config.toml
head_dim = 64
warmup_steps = 363
train_tokens = 464800000
dataset = "wikipedia_en"
Each number is 500 + 40 x the weight over its row's rms, rounded and kept within 0 to 999. Layers, rows and columns count from 0. Numbers have three digits each. The size before them is the row's rms in percent of the matrix's.

# down: layer 7 MLP down (transposed), 1280x320, rms 0.0756, rows 211-292, columns 160-239
# up: layer 7 MLP up, 1280x320, rms 0.0808, rows 212-292, columns 160-239
down211 101:507493416547506504444524573513487580545470462481476488520557554514465548452572540507493457518543471495465478558598464476533475504525471425542504509480448515469536505556502475519528461537430518518477547491523453485507513469513495436504512500
up212 090:463446495501547512491591475525557515520509478497493510498466505492469447391478548434517501465437357445438531531475477518418578501477489586440494407591488493518575560473516531448526535505456521521507487541479500483450517548520472523496499507
down212 086:517519574529482481546459507547424544498466494509522457472576503473479478477557488481444530522538538462540452522498478439593484463496477497526510541453553460450476455486482469518429503506535520547526523451462509479464445473529510506505554465
up213 097:500482525484424499490494480510582473461522589560440520474479527453480538454581505510478499471524501507464502419505506449472515473478496506490521524519547460451427558462471508490566518524478479368472462532411558534539452513466536423533560515
down213 097:519506503545480473521528538462573505520514535514445573502463447452497407520468479543514530528529454470517540436492561497500525447529509488536514558431558558478464544470498552499515501482486465522519491509581515566441476478478531425600531499
up214 097:468505470491547581541495530484505542504496497542475514501494495504424441506524531486547450528506486496533454541531541508569502561513516440511519524478553498486565511503469534518489482491467536501468525549432537523575437549498513488419453449
down214 097:495470542476460473514462500451485490535449502477506500488457512521511539478463439476458540547487464503450568520436536493486472589514563496521512473460433512537452479479603531482498504514516543549503476468455545474529550468429467538490498530
up215 100:505515485506489485513444516537475532533504550539499451494524517497476467554534589490494450491550546490509491498508486568453512451532495471524523520529500461463498520498488486505473511545510491525491466395503545499499509524485530539495534529
down215 101:496451453483473415475429522494465492464496509496517566544452557472502416561517541561536551505477557493489455473631502509427455481477501518515459482474499446538527514521495491505491513548559468477545462479463507540513497484489571486446537479
up216 105:466508527559505416480463518498539567484487537564454537464479509485555525476552494418471437481561547553569459494485466539461473512515500567530522480518409509421454469490500531521473518508478604379577467490460577548463515505503520489482522446
down216 104:443451476505584456527516537532551551489541460423492501614474458473542488501488456526492460475511494454553514465486521457490481524465509539543542548423532511561477515557582506512510489490474443506520546428445485473548504502468505426524499485
up217 099:493496547508506543519526547533511510463575511501484487476539458530486439448504462501452482459494503462472501488515471495462473510538486487521531469529451484475516580494495506486464563490538442414538615486512562452477524530503520517498441457
down217 100:504439481613576524446460579569478482532538475468477486471514541524507489493471475517531502471451483454420573490621626468489474456487469481500502492491542495482491487530532514517454505518559427473501605517524519472526440518581547475461454464
up218 095:516491466603480467439470475511481589476464505494456578511469556535551493491539462481513486536525444408468460539487474542511474556477525496491478533462534579496499445512492548537506589505445464467442477476413502559505510535514569488507458556
down218 100:536478533545531475496509508472545596536482493470466434489536539536464558465564504468501437549424497502437531476544495573512531463463447429536552467469495505479444469454550482524521514529488486501483435512534580518516426529481486489506537568
up219 120:514537537488554494492626522395570491471535506453448486453451521514515462427552490446496470448472510512512539527491511451445489423513494527448526531552505462436540525509444563542567553510481435473430465508469513514476480554493481492492464410
down219 113:475548403498552544527541548449517471529552458501519486516404541467473479587492489477496463489548508478492477520381483451511546462549425483531494496524491529504454516514518480597469551499511511463470417553518426549468502483517521451510536478
up220 100:529464523476527566523548451479523522466511476516542507465471478413479485549470485453554513542450482525613462523487547471516484426503510444443533583477539504435512534513386492554477522486550516508496455455530523506525440497483514494498516543
down220 102:467481543452470481512480490496491470511624483462476557469592535462515530479470521509461475500475448492450511475333435489494427477495465482521472497553435452505501492504515463527498528526500529443489411511481502532521550485514533516493445584
up221 090:509529542445441512467527489411556502476518456465539505520484521488518538465411501424476468496530429514477460483465477525556554515538460550418484502611536515433446548521527505532421491492501517464509462452557512489515624511501472469541505571
down221 091:491525511526519488526469552504489519529543420516530506410463511546474508513495425463495527471492412539491420487455495549573485498466461441500463526408559496518467498527565502475518453519518505489557529520519484528514476532512437452534518504
up222 103:485492478503516545480521507409611520480572515537538487487416524469532498509488516430506531492562493517477475530492486621467460531541401515462549477432483504533459455522472447495553515530476592455483492492467536509546542540529513437530434517
down222 103:519524509499447540470515519471496489467555496500505509532511484494491544511530486519486559481513463520450397439470436461462494502576502472470480434505547462506541433506380509531453486518529544409516458453460599531484548472508511490421553536
up223 117:472519522539486507346437516485528524524509487441503530491529508524478496488544495438476493460454501521489556584452471545542519511512464486504502497521506493382514516501461486466536483530535501437531482475502553445539522482521541547487430497
down223 115:437424532517492506549537456520465516526549474574550518496600468450493422492562547526571505513507463527450478518551507484491443523453532517477451470498462487482522465504479472612458474532516517456525483483495519517546557497469458463517528517
up224 095:531503528529429502527575499479494490512488468597492496486582473479470518523539489504544527519534462544563553557459542510477567482508453509490506397491470507494447552481473464497491540493547483527511509446496535459468561487509514483466527498
down224 096:437414535517555514465496514500530459540483501508476461531480458524513497510550490492440535535579518509466581559592540505551490445529434561514453485568492502480413462565500538530479486501534505494506522577428442461499501538461460418526539474
up225 093:512502494494495508451476554575577496509492506519498438494473457524534446484428443495444515480505521541469520514483543549476437475526455498531434504437499508518475549462487533437504481485517597449476487538531531452515492490611513582451421568
down225 096:428488475477497463391467570518492448470473500532533452471508460502589469518481482375524530528453606528457474525589473534476525493473521527500530494509607454464536488457485528475495516448565512497485548507411488560449480510484468502546482569
up226 103:437519485515424427413484518537492529526573540537461491419483484521574516491480506521499466494496481505531435460498502496473458495528535495503557488490421591480464500461469598553486515503533541404534440514492572529505573578539599491419516524
down226 109:484548533553501421507547466489481510493501485551489515534518507436527564461536485468428468524497474447540449480460486532560498454513488420575575547466508465518527424523554561518452501525585445476595521512496590520491553420460533438484477533
up227 091:557460494508530510506491474485457480464505414526513486421458509414474429570534518502469500476492519503570546543498504517445490479537565501506529485558486479529486499496448498509426495506483452431500425501481503500500464476479534531542465426
down227 097:473593475516530482576470491572461520467464460473490573446492565426552515512461464416399506475473564531499507455555471424512468517476513494564492500530460401472404483530463544572495563547483488554494487511448426458494452503533461519448528469
up228 102:585463486529511532435535460480487517488562554473463497484485605502514486464462524506503508488471472444491481450513513496486512490507484427586530533565549508452492524484539455584438412449517466534489489515497582519427544513498511509480498468
down228 105:484483510546464497478497507523462478516558474539454467529509567481522500510466521404561456455508558469456512485529499449533503582529463487542500463514564515522471502498500490580484492483524553513474497608547486508481525503495549502513515472
up229 106:435509537515479525458478510484521522458502520475454493525459456514497520494591510456431577510502492459560558564438563504498493512515455508489485553547433496421477517510479566497590485457487533481478484505460481444402505493457567411508451514
down229 105:416462522555514495517517458558530512479496507523525488513530516472522444516523470514568486574417519477533540534497543488454470560536506524504510443505524408497503509505479492485470572581551477517513382515497536525493524493518516521483503538
up230 103:538548546479533507513480529488500574509475525524463522496518522420519517441558501470445510481461527519444442460488519493456501484537534461524544500502471504484457530542491521485462523448396530481544455537446545539494567550479473506443511537
down230 106:464435447424508509511531459508528416457512511479491538530518465520450500497622450527511446555566542530516481572489470525423556437596478487519450451503465502525516431580478428561519468488491462579435501490523521557470470440458542494511448537
up231 103:556514513535514558475488504507490492523505499479454484511559553473538474573542532541473455483509546498560451410508485481532478397442467498452469484500437532493574482522510446507471493514568529443480547513427535553498493484436539534555499484
down231 099:516516515515543534511443457458522462536572458469472501515478475529477516469527560502491468532473585506560493481555526541479453444541491495439427561530515550532542482461533548559440423434487500521449579492542510497541500478486434488527524536
up232 094:453567477522526583555508486425478511525495535545506488476505449449440464496500502539491545490521536482453492535499529478439554460530391563500575515474501516465467469501506424479481521589524506497506528510472510493438493456513547556547463547
down232 100:486479436493594479537540546408519502561468491468512507501489477466480503516537548514485402468538576500453523534702512527497461520439498564500531519424560443598434522515510478509413507493482499480412518500520420519469506464529545530571489543
up233 107:526490499450513474451523533517485513520477463526509508518475460486444437515536526471469497550517499515556507492492496489505579480467470527508490542458491492507545508500420511472492430504503487460461559493486507503521460525522449464485489504
down233 105:477446492503543492480435490528545545538580449450548427473518483509508474553477501459488513577437490475437507418590507518484496571551454469490514483531549427428529490480467507484472481460507505461477589579495550531486496579504409488507559562
up234 098:511489499447524521507509533515467470509504483519491473468480456539462499485467499479548468422485523482525445460511494540537517495512424497503632511446468534555448509502503543538581439485489525460522575488457455468586584544464521499435540512
down234 097:499491563504500465547517577507449606464458502513472419478591516447520469514551484480427508496380470487450429525648495486530478496508498553553500462497502470494454487497511476556492493511472491484474499491543447501466484496496554527510549522
up235 078:448523498479511496524546544501476455572564484518541446511564605499496479483431565457505537576476470568504443435497537508516484443517546507505506495524509488495490527555489430448548461514607504516564538505575485439568467452524515510489499519
down235 078:523478496476451496472517478499529571503467522484470489497540485570509496488524480513462446410488466462480507514669429436408503562473475445498544456533442503443448445500515474524496513475420503505547480477435488550489472568508493462510509505
up236 103:516491545568469413451520498497471505458547447460472434447478496470563441483408543492451448515552464426558527477491506508515578506470549512479575451492480510544500493516525531432471442492478452469530531454574536424567579554554529520558491453
down236 102:517524523489476448471429491437444555479556433456519486498557509454496547530468541535485443542557549491499572483572535436522455556473458432481571477443541530482513407508579513467555479409503488516518514558509552457463458537489536523513448504
up237 098:466533564514521464467525573427567563512523509488481543449498534474504550482462450515429510437528484473456436431508405536490503518544487628523636461530432496486483434485483492472488525475537480403529517509526473398453509487514527495487466524
down237 097:517510539464550483510523404481478564461506457511470446459513495435481513487488422422453538514460519537460512593569582433549528476519514493495455505457497489513463466513515442508461462442468478474490469456459490569509554479497492495488462474
up238 107:556486551515477594462502578559532510499375440483487450502482485434506458449461498484493503500503502502483527439512482523397575499525520523539468435490501556438503527480473535486469505551546502484510493498492584471512576531496406526446522515
down238 105:545499472501456531439466540546457432501443457459527446521522530507521432487479537547471530532417463516483528427516472446439513563456600458432459483479512533479508537541482540488463552486540503549492517493469496489445489438447497521506542505
up239 102:533540465566525463465447484468489518536442400513458484434461549482526366499493545449479496554575484447541539533506539476524453452510484487514499511504522532455505455506490497507475459550438459464502529532438463522462516437525528563489448500
down239 106:510509516494531492471394480499536458502515478485468497472500595492548453505611483456558453495481495515483463488500487475516550393540539446514474513498519465494461467456551398469510527524459516485492467485397447477453515549504523535444478491
up240 099:533491547460514504476515524503510486448539519502499472530472465497545463508460482472417603572499482548591537473468532504543555495531447513506532480579423526424474490518404559546467489441639511493503531459465495484488418455484471468530492601
down240 098:585489461523514466516524535557607581539541470469530515499382505465498500532506526482480465592504542474432457508526519489483466508538501507416477513487531479501496512497513503520478522524522505534461430498458489423458485490531452451464535521
up241 102:521495554549509510499494436439592510496498466446526476514449563490540505566497425439509484464508497503535535530450465503518531460523402468527545496510523523535545516520475464422560551537482475478586493484501551418529539497550541526514432497
down241 105:448508521488501478506531542541452549494495521549527498515482446494462468430492501485451495529527529505479486496456480512496499521445600526468490536458476424453472549459515515533525515447492546481447527486530531494517490487469478526606541523
up242 095:506518528503521450487561522556463553502499547481525524508527540471476480452567523472388550474528428497444529524445490465478461551513457532508510508457457505458441483523488448564480501506554484505576500500511537525532505464595478425505541568
down242 096:475505573570467426435490518500545581466476501524449476510556515479446505492521529557490494517458469527471476531568495524502537530556513470535461509516429396478503476487522526589461403562587541521594476411533501559511478490510505538539547508
up243 103:498425577504545483514497477550437521509526530493474531468550593448517522525455489506425528479492482491504471451399396498482510499495500559548566468552397473590532495479503488449487502526456465481504496500476564424441461503530535522493468448
down243 105:532506489453469498459499569453514494533424540518419526478484537478510494523470464546464489484510474453489521460453382452496562474451488513571460479464429517559504504500556441498529497463501443518487492529476486506508529489559462560535520497
up244 097:444466524526441436521506576420516529583510498510520477457511497530449533574499476452481506575436460487504454532512545474539483533566509555481449539514458487489433502441497483469409412479498463461521522551439489523501516526552515567490491399
down244 096:524496490485428524480486534500513596569471516520562486498464493517611533449565506431492482527487514421477531511585520506567471501497527507532503576515516456498473507424475463489464474429434460497550503443514399441528513571493500446500484525
up245 102:565454492487562513508509495415508522547517525463473479505429512542481535484527508508538511551491501507543476556486477597507487504492447508551492553521464523389526518536484438458532542511518536470475445461483515473460600508497516449477390476
down245 103:490496441511489469481484514534487557538500494512458513523439475493458478470569529541490533438462544474429470554607475497474467478489545484471446481437480449488545504583588487449499533427501537525499437463461415440481524491452483507556504485
up246 106:421488488552477491505551452487484563478556494539473449499510485521507462530519482486531530486538486532503470540497495506513481513547455471492516501544514529446455516529481464514562457514548445511475444473554523552500566503520530464534469431
down246 105:480567473402559514482471511439467444493470508387476528501508492454499509515504526532458492515523540525545496472466496424477476556515497501525546502475472520471540482465496560524538525553511498628508457529580507499480624488604535526545542450
up247 109:506590461492500487490530540470571591508509560458496469392467484473503467449497567488512407497458453439556437534418520464496584519534483460522531496488519502557584600494519465444566460590492480510514525503437581480546502501500522554499551489
down247 111:532540479539501536549464549557505468490540443473576514571499497543477461511539573453510503412543450581523489498506518482574500485500547514490452533493486490503503504448524537452518493437537540485449513469464588538510502519535554535393518452
up248 088:543464515551532489457538489566488549542578469549358427457469526484436526503543540494528519579524497546504560540489472509494500531520457501448528493495520506431522554583431495559529478519538500435470469438490556505463468531490546465472505399
down248 088:501539436526477533558501470514561448433469558502502548442516537478549571448444554463502518527499532542494475563454490558557503495558496602476530501514533543551522468471520500467538497419503470444483557429456490511534504613567516502417489483
up249 100:447475564517521472479545537524521516563562516483440459383544527506519438456498518516546483492486507422476524522514402568505482425604506501500496463571497503559480452484530528505524535559505503528479500557475556462482490499479517526503401537
down249 101:460575562559469505512480461473487561574424460534429468509493566492535506477521503532563494619468546422482401521544433447508527587454501435512586455531475461480510454500424501476438551479507499457464481558444460529456528587450452447467487471
up250 101:519456471562540451462495452489538537524521479584464500454505570508457420580464494529499462582523458530526440483441519456444438473482513548441468488525474492445448576476446510513497572571573502502468470500508539535561530478488500519521437478
down250 105:509493453482596497495550489487490512504534484491498471463562519502483535478529537534490487515521506479501494500452476547489481507487532573426586494450480555515492587514475507447507467474547554492484469497507557541433526489523462520530500491
up251 099:538477496426443466498582451452579541420485485586457515470522560530488508552511495500404455439415463475494430533469588531478504498513516476500528491436528498552437518483480478505496532481470460490507422497488516506607521526532532392460423525
down251 101:528599438530502503536470476491521500533552519459501545469467506531429497484506520439514460483400533516485481466461526518496445412562578483467476524509461437539540446489491470420544589479480452464502461457519492405508528524539533457494475542
up252 108:549552526518512546537501483460591523515483621459456471511443485475543518417472567506494499558527508540490560539482470461504458499495509590503515480522496503541486530487459542494507518514544605499525579476422591497495539573510435531519525473
down252 105:486505467500573535484506486474514491500451485494519415531514529565499494400524508549419464498501494465459522569509548514615491448485462572492460561512535523561512491489504526476514506529522483475512564505507523528485455461499475517614562485
up253 108:482490570471540483477593522524501487490509502501507498537509490533530443476522494448511471507493483516418582471417547574490596440526446465486489547529517475460466518514420465463489521451508580498548563525451531498547453572458474469455468540
down253 105:473563509543495424522536590486468521536457473520500479527531592537533498467474454472463498489410514529517481503475490536519530526454529495484509509506518440534484518522528464483476484487559509519549510518414479488533513577511509473474560496
up254 091:485482608538540499449470510539507533607463525494382503479453508511497495531497505508499475441552518513569490533512513505439511469417535541480487449551471496442478479518494424511511527543452530433568444424489509449477467561471415432524538488
down254 094:524508547493519502493442530465553456473567546469387541497507522581486533537419562522481490549555522558519496506621481480491461529546549519526510522440450496510550525461453484508485469524519509460568524500481530437504498519464464489478439508
up255 097:479500473516520471412463511482468478508579549482455426492502538476535523469546515476447463497456497471491496479523479493532498483511368481500458512552474519507467542601469477517496425455503533506530480549458536425606507510521542579474482482
down255 102:513512530528506544491555484524493507514545517461526547476540493470497478491501517561568532480384562484491448485570492443544512547485513499536538457470518474415549492531487549531474468472486488496514504475503466470525493534448466517521431578
up256 100:485477567533475499467501526476520536544527509511389542457501538586505442452448508487499568496503555464552542447461464566539450524497517522509508426540426523529507496463482494446533530595505533485557501526505521514446572515459539504503424424
down256 101:498480509552532525571468491458465460529461512478480552494488530526494468548440466544558510546556557447543500491555465487429483523524515511542492587480527509510499527520467524499522545449560545542552458484579449604504546529428488568449534517
up257 087:443425557536513514540594455539504545555482591514447510422553476453429499494473417500508530511521495535496493479516468478562533460441526497496530502546545453514521615465464456532546450462493489519508479556465497486517537532518484496535489499
down257 093:498528501557531540512384539469465593535489525448508469548533530537480476456522509518480543495421527505503486466638550432536442512521457479442457421535516456484549483509490482521420399471447604508496419492504513543486509465488550480446474486
up258 102:497544532541504491533560490484517490479496598556501504477503475412398468536480563506463500598477520474607499516507485482464551470564520544553545558475474507419420511436528543458514543462475422449534523452453431504463491481535498564497531599
down258 100:469505446496497517540530536492462507534559469494497538480433506475507505561511472543482486520567521522524444575489480525497479520475464496567543490541520521452547403470482416533486546523532465510519534442547463441533489528523585490435506497
up259 119:423498507467544502454567548469487571519517486440444465505526492503458468485541480466417456462483458543548456520419497564453492517511522511505514495489440525468457611421489560507506516496497533498576403520448581456486533567568517454492488415
down259 108:540497433412463458518489534510520526531485482513484510516479481526483492533497553471491527431484495439502476500521495546548495558509461455533454521455524519574498501447509529479480506467447514591476452462551482515521478483496435487494498496
up260 103:483401532522517518444497536496524521447492551553506515551497462473539551557487411488501467547514435488571546576501528498477528495485440526537520508587520489519475494503466501486526496470531450429468534474513445489442508507579500482369446490
down260 104:515525535475536497506481434591494488484548541523492433537532543515494449526472509490503505522593522479434492550547512510535555582478482505504510486455489535496545504513479510505418555515543547469550497459521490481495509463570503508546486502
up261 100:447463489460475561485521512394455563509476507502474485517460472467508536484502548427522481561479488510554478444426549530502515514480534485451516485626481620528537493463499588485427467531529454478544522479435573446542530537533486515470487463
down261 100:556500511471574474467361532480492553474518560513516558476530484512560495471465557533487525466513549435534452520445492525488418505510509546537520562453462514485453464486550424466586530503528471487525547516530495594500490512575517518514467563
up262 100:468417468517515582484518510460479494542506567483451480482472508492440485460465487495467469530522481543540491473496516466474473420532469519540474533580524500521545558547557504508521480472525509529500490485489524536491523536520506482530462421
down262 100:539503463558582463494486495500540510536530538518467497531520421562591432517549561514488484534479501480517545558506541517492472559515514567483439488512516497566489464575618529531458455425482518511492573482542507458508542475521487452500505506
up263 102:517499533470549567525488535480532541507506488488470502429488511440554466503520543416410412465412424474461524476449506501433506503518468498475492509575520492454518522444414511486499555461463467453537489455490607508450571508551445527499529496
down263 100:550521501488472464531518515460487534543456538560439466512524541587484483451454497486512550478528507506413496502486517575452516470569486478542489482540486494425471467459465445504473485491510497506540510426510527549474482419575428495467519539
up264 111:482449551507463509495508511547492512544451520537493446427498516454425521511519588372500435564545447539489510432496548482506463544529482568458513565522425470473525573505467516467461501462518491433503470524443484490565525557453500567478476528
down264 114:459514527464471545497544543518559534591518459512488480452569535439544597448523553401476448525496486477435497474611503422542507556477509527485447483544460465483487501504526503461464483547472448508509476541548478447475475600539494482506566513
up265 096:477490501414462425454486551545471516507485513486507445463574489500535515545503439493550426458453536430531522495464438512426509498484526498439516389512465478534481508516474474518470434521536508487517488487526518470523472439498491484516462444
down265 096:448452487539613507553507472467485546448535527450472561563491491490528492481450440478464553518449481430488497467510498488565579505529488492565542503588492457473538508551576555512536499502407471480531462529466437542465482552479534552511470507
up266 111:483498481563583492509519466471557515534539528549537485495463505504563502508438558430492481600461498498510501464483566513510479518473486510522491437564556564446510572615489479392517541530558482491548505499470444446473472506495485532475489469
down266 105:424530610545519497487454489487524505552542475494487483425544447513486516547498504511460564530519428491470442523596421451479481575505522487494516544547539462491465426506523525451442554487507510548498486436486500501468456501554489515512477512
up267 104:545480462438487499508453493474484546508502475580528484439586483467525477476412572500499449585537529482607541490504487470487547483508519508547524490522497553439411526505488444477527436544542498427417463488527458527494544509468467437502504571
down267 105:569475503537500456474491513454460557459512483471558519488541458461511496504522458547489519575521550532559452472649457486531469561501521520480490506502536469519500406450493517465486500573542533483557505500455461481517476500590430414497488552
up268 112:509483495571510468473557490561505501501506456523483522495493542470488466590522495480458551536573436494458464498487503494537582472487415438505539581463510506523613524497461528406508492469542476496486488452520577466465538476479472521507532553
down268 109:501522530492500503514596482507476499516482456393451561506583453443450550514521551546468493486543506424516452468483476481515474527442515486509558483422501458532598475490484508485514527484539513522542528515429493552478471489545477467484538574
up269 095:519453600489383517486527515457495501527450517551462504497525445533398494518587577523493464475514493480506553480505482477514494477455524474588523507555493497492491402483457454502461487480486478507488528528472509499512494494530546468501489486
down269 098:492451480534524517490471549513431543572546471525504498437510470528523389491507569502494511470527487436538502560640475556445429500493493497521419508501538483516515516596505495521454575536511475560447519515443526471532497536502475496492450533
up270 116:566425498553563444463469437521536535522480446491511457433508516463582534512492449462541492472542494421470443529459502509489534543562515508482474517442501470534557494478375534440491484503489533461527460536498474463522488485545531467478462505
down270 116:511466522555519487449519417527545546523547423485476577446526523454524461498447478516509399494478481462528445525473477524488503483534532525482492471429584526489576523547510497555479581545553555495515522505501490510466532553489533526425534508
up271 108:563478461551458550536532509495486565515440530526483468483483486527446490521530530414487523528477435554530529488478530489482546533508481468435485535462487505414519549539478525500534384474552513475495456457497467494455492534532558494514519506
down271 106:483488489449526521546496480519505511537482517531508505522557512482460547578534502464485487442477456405457502480544465510555464494425475508446462516448548497550535498457514571481444463522523545553481533534501480478506461534466505458503494579
up272 102:492525501521493576408490563528525479569431406528491480512436430469568583501471475463496435517494450517504495591481528491472551429530457467521475604504436492460489566480437459579528556481487553372533481474449518493505547536529557453440508552
down272 104:480516453597523537449481438493531493469525458448458496514595473506564451536510447485473566465498476545527467520543435529510432438514569448541487521488487484505505568530491542502480483514423506479600501476459436529436478539502556556509565545
up273 103:469462519446503526457497492493501525493483508483485522462446487422539461423501525479537466518516541438540566502472452503383500397573511605530494502452460585547447469497525473523507410473530455371535502536527462464436474554561548482445515518
down273 103:401584503558441531480513468498448529505490529488411549460511425465510503450531527471554525431568512506523466398502540502445536478459497501505571467515522504508538471543543548500472532447573445485560574593486511485525440573563520515542582483
up274 097:535508508535573442465506490542497517545509509490464476507454516454567562543525467452459435579499446482477488515505481482479497503549495510479477496513520500547489567531480506495523508549515455493498439507534508456545519487611427476510505478
down274 098:485474515498465541477530508519469501490484565489549548534467515483540531419466527520471491463469460541503458593584555560478553488533473438556419521515489455496583468552501573510452505528484515461524461560424571517563484510500479490464503472
up275 096:442504556547526455354520541425540477556502555493554440486516606468504526412478543514519450441475521522487493495514461552458512451521516472530563495489371467491450533510475589531587512509492542484519491509531511431482435524441489493391481466
down275 098:573504433443556498505498448539460525439471510406434540565531560495505500452523564542476534453477485451471464494633481503507489433538452490490541468501452454477478559436462479517554494492509526533469456482463526514501513507554514472488526534
up276 091:491512547471509493512433496549556621528510552530495502438494488494458504521366428540509428513495488452481581463462447561516432486528527483543490466504534496507458464509436487504382414591544453504505491463474451509503509536460499478416460507
down276 095:513535488560500494450457527525458614517476504511483482539427487457604462456509514488515535479512533515528481448546468495486493563553476521501594519502485489455487517515490447469520467538492520506507501444522450479460452482511497457463493487
up277 100:507434538469489587485478441525513526478431483461534505508552512508543478553530471490455446513503476518551443483488507563472477531454466495510517442437497534471496482471487476484493483431532525456521508537433474477527484488579492436574445487
down277 099:453494464561559479488459402482454536514510479543488540558558514542501524461505491467469546521500501498559525475549466520510478474488480505445512416501573450480523562535469467505547496508441536504542455490481577454471529559473516465502483484
up278 091:504451590483467469498492469582572553507576522524553494470516472457497539477453485531450446482524551516553426523503500540454507513503542496544484415513495452447553495517433511455431448527514522413491466445510489474558550529525476497504479514
down278 094:539450474496614470499563484565499515566515522542556523480502489390485524516509505541550439521482479473500468489590545585592494514492457502497537463516496494495547530536505538548562493469528479483565532413407459465545499475501579517501529479
up279 099:477479511515478558508539535459512589521426417545438477461619488503477555537496548484494517459476496558479442507494504460521540519464528466529571479508507486508455566533487422476483429533490525519463454540480483544477508492544524461445518514
down279 101:541558467494441573606499510472485518512427484531502493545561552410537515519444550526566543501456461593545528511554549472474491468513499475423420506485469570523509462443401483496507487439552418581492411457551467552463526561542537451416518500
up280 090:509477527493513560510504498475450492453501507459539502474566491459451482514439525529486431490583571508471476497502419501495491545467465564496467555477516501431507498471444508465532457438465507435478503538507527510512495490474527562522472513
down280 096:517460493469523514485507488518506507546525540496483464461474626502479463547519520520499509465470539540438449539602520474472435444477484468471487606507478493507544550455478470534561477481414515537436471517573427507521437503490461487515456549
up281 095:427493467562490486518466558458503530530512461532452494474470559516457534450474507485483521423484439501472505457525423537520480462645487510547479558587535481500542504511509451503479494501443534517493531523508480516451468516493544517488373464
down281 097:510499513476517516508486516443430490519491563481502496475454464477494484521516535547514503471472482464451545508657492487486458497535514516469515566393513491447504520538494541538494513453456492604428423531525522500531512492484554481553523507
up282 101:492462571521530492516523514532527490508550480481486500513527592524527455506535481413529533529461490491508521501490491517438497454512433531490473465562485571468497503480450487484529530491463499475521483564469587544533535564531483491479534490
down282 105:505524525509597491515553522554538558498529517488539530534527567519457534537533493517466478464492512527483450516540503462493573495597538418425480505497510528398467434484532495506473472559494494477549522502474501529475483487497434468476517575
up283 095:441433509560455483345521543517546532566527509549492521461506548489505476498442566542511506496488384437546491540509457494440458487449529391491568524491441506485508465515495469519510535538506482425482450479489519487498507521565584497497460464
down283 096:443442529538532519563492491541492499473490496513602513573482623493493434526493419429534472558462451486502504484594476464521507490467544456483487491452474479524445494526502494458468515529482482485486485473519584482477513545553449495503539471
up284 086:508479465495526506528490570475485478489458483496503512491518524464467560465463485469488462487470500507481539481470423462449457504556425485469511451561476542495501477507504475518523460446453565461645591492489489441448542530478431460425478504
down284 082:473498531485482473525537405503482513526492561428473507528465505533511453539534495539509508525514525500498442461591502438530498447487491497503508587447516492446504495529455523506467549553522434546454488512542533505505464472521508503536498502
up285 089:528433484515487490459454588520492561452438493622509525503542464517472501513463472534392518479514517422519420571497458490466489563431502528499510500432512528443487514465488531428493490498503488355549530514455557545554470522532468537496511491
down285 096:454575481529560412540493560453519558513503487478458442506516472454514455494442507435518486455473553450496512465507532502604453484479430519517511473495565477473485522508528509499547460544462526485515471563501441386487468591496501474528550488
up286 103:522484481509454523474453522526505468506490487529526542455424503474433498493430465517478470494494496512548495487519541493466486417540522544463497471513414481433503469445458499527475578491517493433482549517496546463470503509467541596472480411
down286 109:488554528496477490480550547511442517502500525483515509473473479504480452520409450466417492449470433489522547493708497520548518464504519471618477552533499483514401477540485548549510559512447491509491440478484589555532423498561493532475506510
up287 097:546502545517445551500575499479507507480502525464520505486440490522584494512475502464472498561513466420520602508489501534474483534425490524523465516480560498515481503503471510514512495504491486493503487477501531498498483468520515554459539514
down287 099:431483581503520543513542535508455525462485488392505477489502501469512491475526514513518532514447488435477540545559511548505453428492494465456481498467562481508537490508554507499537501457451525505544446533440501508505487478513452615463527440
up288 097:476421484517445475446519538502537561473521503481512537511517485530470462565538508511539437458474411485528503420438419495516458498501495620412515492533407517480547449488531502495500471591492480469522466462440532447504510589526568476491512527
down288 101:534549510493563419510494533466484548462475504504530513509479501456550484499445511450514523513433513524531524474336447541431525569460522444523482498542457549482497466416513486549469514440484497493423450512542541580488486476505516536500492557
up289 100:519430557578522491482485459555511517491553446511471511505462529489554477479511479537519479549440512373485449469492519488450481537478474521482491475509414531471546522548499452443509520570492512485520547597509547451519457538578526440509458468
down289 099:476470453528544530449504539500550562490461431453519461573532547502540454456474521490606526437527459456472510527508432560555540530452467462495488511476454557455498464537509543522455553488499496586469492478493564459464562575415509496535566497
up290 097:555496498422494513555498525510468507469546453421479507458495495470475518482513515501466547548533506496553466520511455575522472493548500517501498536533473556479496478540447432539478469471481408436479556525470531477487549525568479449553432427
down290 099:539463521444458568446447504512521412499520485515507487477446480502524531608491497533530482499556449494528496512561557438526485587530527522530485517546501581514512488503547518479537463503507470509431580475433486540508504500498490461513515533
up291 097:545508505478461525536480607452528608534462541590492487504488542457460509517511514562389543507418517497544493559454506552551522427464500499525472581495475461473513545454420515570486530521508509447522467508405513502540508512484482502469483515
down291 101:512529498497526511474411479562485528535467533534483470448464521520496445453481540499512622494527590499516443539439531444493479429515456446422515510436534438451461527518527456467508519492497458509497563500574483463485557517513501568488472506
up292 100:546568529534586511533507484428465460441464440487491515502421549507524474427455522501453521506465495536558552490485528524478498514494550573533479498470527487476494526554472565517489526489492529455525547518497528554551521506531487463459513497
down292 100:482522508501506499540556479444534491468427495462476530441514503596517493423549551560477513468440590460482485528492466507511505519574536470526508460495481499465536513555543555572455522459453521493509508533474530439529473475535448544446471467